config.yaml
n_head: 3
d_mlp: 320
vocab_size: 8192
activation: "swiglu"
attn_scale: 0.177
tie_embeddings: true
init: "normal"
init_std_qkv: 0.0757
init_std_up: 0.0757
lr: 0.00189
lr_head: 0.00943
train_tokens: 95430000
steps: 11650
Each number is 50 + 10 x the weight over its row's rms, rounded and kept within 0 to 99. Layers, rows and columns count from 0. The size before them is the row's rms in percent of the matrix's.

# down: layer 4 MLP down (transposed), 320x96, rms 0.132, rows 112-125, columns 64-95
# gate: layer 4 MLP gate, 320x96, rms 0.115, rows 113-125, columns 64-95
# up: layer 4 MLP up, 320x96, rms 0.106, rows 113-125, columns 64-95
down112 101:56 40 34 39 48 56 60 60 65 38 57 39 56 59 59 42 60 46 58 37 50 54 51 41 47 72 51 80 52 56 48 43
gate113 103:30 48 45 40 45 67 50 48 64 39 44 61 61 38 51 43 45 48 34 33 71 54 46 60 56 39 37 44 48 47 54 43
up113 103:43 37 44 43 35 58 47 46 65 60 37 47 56 37 64 56 44 58 53 61 56 55 53 35 36 52 43 54 46 47 51 68
down113 099:64 56 48 60 53 47 33 43 43 32 60 62 51 66 34 40 56 53 52 71 52 52 59 28 59 48 57 69 68 48 68 41
gate114 096:63 35 52 42 42 59 63 41 42 61 39 60 54 46 57 52 36 43 40 50 71 63 62 52 54 32 41 43 29 46 68 54
up114 102:56 45 53 37 58 47 43 43 39 60 44 61 45 47 39 44 58 52 39 55 58 69 65 54 61 34 44 49 32 60 57 45
down114 101:56 38 60 67 54 37 63 38 59 49 58 65 56 47 44 23 43 62 66 49 54 59 49 52 49 48 52 65 54 65 45 48
gate115 095:51 45 39 34 58 60 55 33 63 50 30 49 58 60 55 48 45 59 63 41 45 62 57 43 40 55 52 45 56 53 43 29
up115 097:50 44 56 47 41 20 53 56 53 53 69 44 30 67 37 53 53 50 49 46 27 49 41 55 55 41 57 68 55 37 58 28
down115 093:48 57 40 60 66 27 54 49 37 51 52 50 47 65 51 52 45 53 56 54 49 46 47 50 50 57 43 44 29 59 43 49
gate116 099:48 58 58 56 61 54 37 31 57 46 39 63 46 59 43 66 71 28 41 38 52 49 50 67 55 34 42 53 46 38 63 33
up116 100:41 76 43 37 35 45 41 41 49 46 43 42 51 48 34 47 50 48 45 40 65 40 42 26 48 45 51 50 62 41 75 53
down116 101:53 53 53 36 60 60 57 36 44 61 38 48 49 37 61 84 56 54 53 57 45 54 53 46 46 47 51 35 62 39 33 49
gate117 106:54 58 40 50 60 65 55 58 54 56 37 55 64 62 74 55 56 45 51 43 47 50 48 55 41 58 27 52 43 62 46 52
up117 106:48 41 31 44 56 29 45 61 34 50 53 31 69 44 51 48 47 52 40 61 46 54 48 75 55 42 48 61 54 53 45 34
down117 107:46 58 53 49 49 47 58 54 55 30 59 43 58 46 44 44 59 66 52 38 59 46 51 30 67 57 53 63 37 48 37 31
gate118 114:53 56 51 35 58 46 47 57 62 54 54 56 32 28 52 60 60 51 51 52 43 39 47 67 44 37 34 51 41 52 47 58
up118 104:44 57 45 57 39 43 49 57 79 58 59 54 21 44 49 58 49 55 62 62 54 48 40 55 42 60 47 60 35 52 54 61
down118 109:58 52 60 55 60 62 44 39 44 50 68 57 45 61 49 51 47 48 62 53 45 54 44 57 40 46 59 49 50 37 48 34
gate119 100:49 51 66 40 47 53 61 64 63 44 54 37 56 45 42 55 61 52 46 35 37 65 41 62 58 59 64 37 54 56 31 36
up119 100:51 52 52 39 46 53 41 44 33 68 71 52 66 51 41 28 49 43 50 52 58 48 44 57 66 40 41 63 63 66 43 56
down119 099:34 64 55 43 31 59 48 63 39 51 40 48 46 53 59 59 50 25 62 57 43 49 30 47 64 60 61 37 52 60 43 69
gate120 079:56 29 35 45 60 40 64 58 49 60 48 56 44 54 55 56 44 37 38 49 43 41 68 33 48 55 60 55 25 38 51 43
up120 093:54 36 52 49 58 50 48 54 39 71 38 49 48 58 54 50 40 58 38 74 53 49 48 34 48 55 33 54 38 57 55 55
down120 090:42 32 57 59 50 58 41 41 56 48 64 45 48 36 27 38 59 60 80 64 59 41 50 65 52 49 52 57 54 51 52 48
gate121 099:47 55 45 58 51 54 63 38 61 74 65 60 55 62 48 41 51 50 32 42 46 49 46 49 43 45 40 40 34 59 50 77
up121 100:46 36 49 48 37 52 58 44 51 54 72 55 50 60 52 56 41 63 43 57 59 47 27 65 60 54 43 70 44 59 47 64
down121 103:32 45 52 63 46 46 51 40 64 53 30 42 54 51 57 56 53 52 52 46 45 45 58 50 43 53 48 69 41 40 63 44
gate122 091:59 36 37 44 37 44 44 35 67 52 35 67 42 62 59 56 49 49 47 41 36 61 55 56 52 60 66 22 59 47 54 67
up122 090:25 49 65 55 62 64 41 51 33 37 44 32 55 46 47 32 52 66 33 32 64 42 55 70 47 58 37 61 59 46 53 57
down122 094:60 52 52 47 42 49 54 49 48 50 53 54 34 52 24 17 55 45 72 60 53 54 39 45 55 41 49 41 49 72 72 53
gate123 102:40 48 40 54 60 44 50 40 58 40 45 47 33 51 54 55 49 57 52 41 55 59 50 57 65 47 42 49 48 47 45 65
up123 099:43 62 57 39 55 66 55 61 58 48 56 46 52 64 56 69 60 50 54 45 29 40 63 52 16 55 45 43 52 32 54 42
down123 098:59 47 37 44 48 50 51 47 44 48 49 49 52 53 51 25 56 56 50 72 55 47 45 44 43 53 61 52 65 60 48 42
gate124 110:73 49 27 36 49 38 46 45 43 52 45 51 57 51 38 56 41 24 41 41 55 57 49 57 43 41 36 46 48 49 41 42
up124 104:45 49 53 46 56 59 49 35 60 42 56 69 66 39 65 50 61 57 51 60 72 42 65 41 63 46 41 58 61 62 47 52
down124 104:69 47 39 49 35 52 53 50 34 51 42 47 52 69 65 55 55 63 51 59 40 44 65 53 41 44 54 56 43 53 50 53
gate125 101:57 41 44 53 34 44 49 63 56 45 46 54 64 47 63 72 52 49 24 40 50 47 73 36 67 47 42 42 45 59 49 49
up125 096:47 61 42 60 43 57 54 51 51 56 56 62 54 42 47 56 47 57 49 34 42 58 51 37 30 43 42 48 47 51 66 49
down125 097:54 52 43 64 41 38 37 52 45 28 36 57 54 61 65 44 48 64 50 62 48 64 55 60 56 42 59 63 56 64 61 40